Weights of a small transformer language model.
Architecture: RMSNorm before and after each block, rotary positions, no biases in attention or MLP, untied embeddings, normalized queries and keys, capped logits.
Each number is 128 + 24 x the weight over its row's rms, rounded and kept within 0 to 255. Layers, rows and columns count from 0. Numbers have three digits each. The size before them is the row's rms in percent of the matrix's.

# layer 10 MLP down (transposed), 320x128, rms 0.159, rows 230-263, columns 64-127
108:165122129143135135113119130142115117102115138128125128106139150114155126172115130104145145120099120117132083129116121157133120110169118066128124124150130128121110090116070114121128133126114085
107:114172147157088113122106105122158137114100151142119133131103117149140132097136100172138155109108119117120131136134108127092166135124146117096158144126107116149092112129132105133123100152145069
110:096136127151179124160173120173163153122165105146124145137113143136112200079137118109147106160120124106142128108122147151131135159117135143145132122157103101114145114119129138083122095133124171
098:125162124117180107143106123104133111100111113157092157118151178101127099142085106120150118158115108141083115097090100118122130111142115128101122111115126128183111108129122143140111122098082111
099:095122117121118098076151125131137162100125104090148146154143113176156117110177124124143075124098159131115135139187134114164108148105130151117087071103149106111146141128140152128106138124100125
091:112138091154115123111122121119108139138151123164161141147146090136077132115166137111096166118145131110164114126148092127125145106110176110158131119130161123121180143159137132127156165124146133
100:167156124129115158138127104122129132118171138163142167151142120115150106126173142135150112168130109077119160105121145136113138118095159134118082123136153129098136090109105071132134119078131159
102:116111191149096119124099145109112129142123134131125142111155079065130102129128138115137133121149116073108106118149116160105112079102142128153134094087144140150111169128136152107159130157121166
095:166154134141111138124154165125128141100152155154154139133133134105169143157103141084139129134099121155095116140153144138132101114118110096140144148160076120151141113173178169137162134096109131
094:131130110160162146149122157116106127129101123085144156131136133113125106145134134154195137116159132125126111135166137149124145133111114147132145111139144156178114175093145121149133152109139128
098:115093104127158118146119114084125120105150167130147116130107110135084152139096159161172147174160113116100130130116148129113178128116118138104155123133153123182124126088135113131167159121163165
096:072100087124121131117153125151148117126127144132145150112132146136133127130108115140092136109125137117135172142170114148082123123159123117109159126096088122165136124062112126140095135105079174
108:151172124113120099148117074143112125127101151142115153132097101139118121078164163085135137104097143111153114112085128164109144110133160150131150134105101119136136098133154169095128141086134135
107:127182131122154073147170104117114127145106113120123137144097140156145077167145112102087128113098141157116141148131131146156173091142116124125137115141143150133114092100075115108138119151125122
105:087138093100114090150116110143147116116137091153105122124101132134136185101125134118134102163103105151124112114101176110163132061128115139144099148154143119098116102127085128154112083121088130
097:134117123125120148127127094155095096117132106136146140143100111125163130114120157051127113077145151139164131140148113109095165091131098166130101130128094126136135176095104134158141090120137124
102:122134142108139127110127070119101121117134128121097127163164162125136135113104136171122107139126118164130125131147134160151095080167127141104123105160146119141134121149161152087171120119152144
089:104136099166137157168129097106093120200107105152099155126070132152125120103116100091104143136117103173134131141134128121084124123145162102130125116101125158093116168141149142135139111125101132
102:124150111134080127127156125086133148156107125180124146127131097157106165140161133142101119134111148088112143123164134130112138142144131140135110140129165108129127195106143156104189095179116117
094:073136127127105081139116168139141170138154146097137128122159091132123104098118121155151170134104127149131100096120154132117152138143150140122124127141145129144119125128101138123123169155144115
099:121155122137136123145083143119134085165155118119163148099127086133108110096089168124151126105133144162101120144130140122098162114169113134153125095182128120086159138157120091144111140121125115
107:092121107139151122109118145123094171130126158148150127130202141137094091146076084152129102116172105107115137132120147118109108109118120138123120154138094140113116089090135154064091111108071098
099:110132116120127136136143164131159125138123128133131119117159081141150150103115102118140131106147152139143142107139117088113137128145176109139159135113123122151124137137167185136143062094162124
094:102130159138132157096111157097144110132139146139148101152098129150142118152107139110137131136102156151063146066146135087123094108144086123147081109094135102097155121117144116144145118133170125
098:118101129122136133117103098101135155135095148125120154129145147148098122128152102106180125102146089129168053128102152084126158124077116136103144152114119097162153074100107099109148112157111115
102:098151148115169158100126114074115139163139174171141108178116111151147111128149151142124139120137117110117147137152162091174107163112151146141108145094128157138099154138087114162105166130156147
096:160140101106120105122092124125105123081110153118107117100177142132096130148114083134081129120104100153127162146183149138122152192096124094147119124112142129083129111113134111074158169147158157
095:130069081150106119163184139125139129107144118136120148167096160097146162147097156128119133138128101166152139119124132101160101169169095126113118121111122112118129054124110120146148105099131151
099:145136111163117130118162148102103123122116131127171158141120140133134114084118133137108138137167167103097105112158123111133176127113125095128154114144124153142068099123102142122132088114178105
099:066131146118105123152116129128156171125116140127109128111115120108115117140121129146148125133163119129112115124130108104110125083124108187121100121082121118114154124145134128162153099167129132
095:095150173094102150121143138163157166085117099143162137151114090117143119096149153172153097143114158083088134123145144101139136110115142091126124096158109110165114168120139149126173137141146133
101:125137142136152146152139174091134156166155149121123092094149125101145121105129093151114094147134133109101076151151129116118115155149129150118109115131137111114109139139131195144095128188124106
097:128138142117119164141094153127109134168116141164084109114113135189139192156123121160133146116122087088082103117149128141185142160112123144125097150138143142119069110153104124116146128153116115
105:135148123144142151097104112105163110130117140110115147106151101120126140121131106125104118141106155119133143119133160189132144081162117076122127094134113130116111119074109130120104123133106176
# layer 10 MLP gate, 320x128, rms 0.158, rows 231-263, columns 64-127
094:126111132166132110109174132098135148175122127144166124095092131114136176096171131096102108108130124132134138133114168138109167147171154108142153146131127159179134121106176112136149141125151123
096:100114108105141117131126108123139119095120113137141139173131150139176107094083098107164127103138157143157137131115108123128142118132112152157129098105097104091141158127136038077141122121144146
097:122114094144103098137122159132150143142145110129083127117137106075106133139115113111145101123134102140101117131142100093148093105136129065124138162129173136147095125135153153126163145127150115
104:124142137149128116097110101149163221126152113125151129137147086126129125138184132088145122125136130139129102168086151117123147096139148136142107158146102069141083106169135156115117177101179111
099:141173140153151137086163103112154186129157130105115142109137132134123127120133146142155097130136120158107125080121101116081142147135141141143151135099118109137107079127142121093130119163153146
100:109169140157139125117105161139145126168109139102174142134094110114149195109130167109119122121087129156104130136135126106139114122135166147120153136153112101128153118083141143117051127127132109
105:135149146121103103126092169076125131112137162134137114125111158079095148148097156097115140167099134134120109121120162134148156143133167086164100119101115156126127147148163150139139134119143073
090:097129112142127108118136150142184111136148098125108128158118144129136084116151099123118073104154124110158141125133130131093119162078114156088140113103103149122139134091097124152131156122105176
100:145123148113116105135091162143145130105131140126099145152125112114119154087176131147109159159104129144153109122123096129163147137099119108109100114091106090172127105188171109139090123108142120
097:118128149181098106139147090154132115133095172111171133118113130147145085146090143175121119156117152113112138084174138108117091111104096144083127126124118132155096129135106114127165073102121111
102:083077135130184144157167137138175155133128154100125114147122133156170129138117139159124083124112073100090083124121129144156099112141120139121128168095189153127141124144144160137127149129133115
097:110080145141140153117143126114133149125144098144153141129133170098131103121144115069087121126126105134092160120118109073153142124135162113098127062101122104174169118153099128113138170141118139
100:142142111168136115085130148117157144101135115129143100128112160082132101160151145160157151116167097124129122090115082113103137134134108116121112154132157106138118119115124115114143154128116119
101:156104135109103087164136100116163128136093166126101135136145132128093158149116142118136081122159130126109185105121082117142119149163134117105140138123146097118123124143166123096122169208164123
101:138143119082176077104111134116142080126141136149120095117149131164129146119100126130104130151060151123123099134115098144144152140117151069113103142108161136158148170100115132116085130142076152
096:106117117161104069116171167119116106146128175161170109159115140114129123080108157070134133115159146132177115136115158122123129155110140108108101153143143113141115135147123142132140135135147106
086:125121048165125144135137128116088119149073092162138123123067158140105146150113094123136145138132111148119102133115158170117096132131127108111150112106101122134124124104115156138098124121124101
099:118084127116103089117143174160094125118145120131120097122119156151076137141124127109154129132134163137178128115145174102160140194147154129109098097079129080141129118109094124103128136110110139
099:165138117145131117124111121151118137144141113134160077137079162126137142088121113093169179127117110110165104135167114149150175133185131157150134112093107129093127136112110096095119109121152106
105:167152120156133098133112123117141166124112134129121117129158106067111153103168120103122122194141145141112144122174172129137146116139133096122079107152112156098130098127110149131120145090100144
105:124126134144121122090097164178130147127159139109175114122159113098128136132146160115163112134134117140107132087154101113099100140127178137144131194111142141101107106067153125092152155161150163
099:135126120134124168155091153092110138140082147141134130118118099192144132143097147129169126117148117137095149131150120129136141133133107144135140153091126115141165155092153129107177124129176158
104:129138142107102122164137101121132126130159155171145110141138114118141151121145143128093098138132099108129110124119109157163143121104092110107136110142145131146098066141085126121145157125199097
105:072136153133114125134150132125100126108172135090161110145139142151108095153135101086159151092129135112122164050102165130111188121156110133114159151111095098111151099138185150154127144127085113
105:125116131109154136129195107119096154154111153116130123122100090126153140128114100080090135116093115175122134115126121147167115159110149154109080175082149114118103136159186122159118136139131127
099:099152136141131140160090175111165099137127116157142124128095145163145137099099090132149139119137143158092155108145102121110106080117122148111128132161139090128122167159114154142118142159169123
104:115119118134101108159098121139149146099112119146144103169094193091155149142132145137119117127123120116155104131123087132106117150145124098141130133149124134113139082145142119126104137089114150
100:101101108150120102134151098195117134100109173140133138140103129091119118115130112132152131105147150123118141146111089117118121159109120094122161123142135108135070147138114111127152095137122145
102:123126137160130135128164139134161120096123127119110130122138132046140177125158120114158133147114143165127126159115093143113136116171084131106129125125166134131076172122142134122109135073129150
100:125119105118125082126101136141127113097127107143095128171114201122143146125139125120103167126100089155154104076116132135121125125138077166125126134124166141127134130174148095117126152086135108
087:118137128143125114112168120141127085154141117145154115151128139169159120138134143134099114173123106133168133111140102161081167083099111106138150121141146141114138087124151109084167105129107145
085:163124144160080148178084172138138147145129118136150114108110161132127140142148121165173109097134063115112127121175124141182167123149108083108174124139137119072131120124130096136123140124087145
104:161119136167139084127164113113154153067123126156126120122135092128126132124130097122112118160085135143157125139112129125146136137176159053141165133140133128099116111131118134128142120134139124
# layer 10 MLP up, 320x128, rms 0.168, rows 231-263, columns 64-127
108:140155136134122158133150145152128138157149153120141141110154132122086118091120121140143123121142108176166126131175123183134146077151088173121152152143152139077120121104117119132148155133109077
110:132122127112124141117098118117148153127159124178191090170112130107082130124143154141188128171142130157140150127141111139171094167156112129135122125082144080162113116148099111100146119105125140
099:129098102151101129130114155143155087106170121137113124094112160128128146132159135128139099081139120150183108149147172110107145169134136132150148099142172142173110160085140148101147139135159125
097:141162101132100118165077118123112110086113097133143100101109210142102116137114158127179151130118108140157115104103105125133127132141146098131118120135131131150129082137116173105156160125114120
092:110133132151120141159112164134165098133116113146090132101126144080147070142133071117114107160138117161143081133080119169135155112140107114144160096163157149109077108079121125088095138137126132
099:174152133136135121134105125142106113134132079107155128155132188106162139120105115124150144088136107101141186137126105138098146118106097150139111066121116132139151143141146135136114154120130113
102:171122105131159094103120140072137112080141118112123126129113146092107094121160126132171134125090136132149139139129134100087100131147141106144127132133117083135107146129122110149158133102147117
089:120122118113132124136097146133110096108199103111087134137169107140093086127132133143146167156102144125141131149120145141125110118125124138113138148117099068159085107119135156111094096137164119
099:177153108109102147118126117127115102108150147113132112133151175163131146135117122115066143118123102123148143130122085158163141175081156140140136120134117148111170152118115136140155157124152127
088:130067130119116122122100135161180130145136139122112116092182101133119128136146155097104101099086134185159122117104120160118141138140130142146146162139115125100173115134147084115158114148089133
092:106109125111084133130143096148113146145128157133142114102083153151140151124156120130166140156160082156172105150055144141154138104124103118168118156132125121085123102107112141111109161156089128
108:102133128129130126098126141148079094144106109111158148086100105151113157091138132158117129148107091099100122147134140095102102122162115172142159154167142147108122178148145107108096090097152128
115:105102122110122145122151110130130121117149090161147122139120161136152134119141114169100138108113146138150171125149128091190149126106124113122133139172101152143126109155145091142127121161151143
101:128148130148169114160130127143096149094098133112125135118108117126131095100127082171145122124122185110127121138114139137121133129098138100088131121131100118145121152148129174110132124125135185
097:074141142146120111115121097079104111083133081138091152174107118142129146149111091106146123126124126104110132109149200151125120159143162102125132132171149149128134107138081108157143142103107159
101:118102128124121158095149111118113128083130152123121135174099137125171151069145116128121144101112133115128112153105112114123147139126151153116118143135153124141104124100121151119175137154148095
087:122122082139140154122113127091160133092148156131120070124146119123097145175131103139168100104106102100116087159154113101138114159103116144080149165162115118165143090122136184115076148109163089
106:097130091143146137111108124160146075137121121154106128164156132141131115166153145080137093128118087125112159129133139125150138161135125133143154120109144094125148107117119145088143125099082103
101:141149113159167174153123108133073123141089141140158154115085146091174162121118105116147126122120127139111088160145082120130121154146109116127179121150098168141147126102127107106139124087139116
099:115116134095160129116178088100198132160109107137178143100105089143139138157108139163140116111183107099152128101128148140120177162110137095126155108113136142120092107124144151134106140122148094
100:115152130147133148062150109161107139129134137136134121113122149079139143108136139125138090157100094110176099125142119105130138118065092177141131160157151130108164153112147101100147136139110137
102:111140102108173141144113152105139110156168091109117104116116114142152161145138152137131137119127170150106092121139099117122146092167130198122147139142147189134173130154118160124157114135106128
094:130123158163130134114139104094121105147091136114124141100108143109161113102151111156147141104150126137131169092132089103124097086105161144140137130127094145159093141148080109167132159122122098
098:114165163090152142132131143120122134099125090138141134160127121154160134126136151173123121106148102086130124103153049095159088144078082148137153102088125131136103135162073127123138130158158090
098:134154094154102151146103130113132172114169128156134135174134144116124117136101125148165152107143129126148115109132111139147113134079126131148156128102160121150115130171099100149172126115173090
093:152135133173091079143126157118155128118144133114146144094103143149110119128137119123116141131114109090133162124157132101141105110092149113110124145128128067089117173096144143127142130144098119
102:120128095125142127130152125121152129115122105133130162134111163110100160099107130104155105126108094159136156122109126124128163130120178127136130144121168098147158146148099155140091112154095127
092:113100180111119155140129152120115125142138095091162128131150116090141144147153140107153115144113093192150169171084154114136137114120168164137140129140152132126157139148138125144121124096124101
096:102126156126092175124182127086135130117107128139116125102167141142137144154133116139114156113074151208165100143147148126106162135130153099107129106137114149120134157153138164063112131089132150
091:173139096116148155171139114128117135155083154132129142126128137118157134130100163140091146081162133152137123136136110110094129124099180135104135116144142163153143090118148144146146091128149127
099:122115171102128162148133134156136102164132166150139152104122152129132105103137145102120124128143114088185141103114105153125113133119097144135163094127121119121091119142154106099169156115099136
089:134076101117106166120128109138135131094108128127087112092122105142148093155116168132155109172154149151117101142148134164142110118139095090086141117110141118150171125134151178130134108090154115
104:135118160165146117148160103133139132144112121149111092128132161114127134166121111150155121113111128101146096136101130131111141153123144143121182124114138124126112158144125086145134116138103119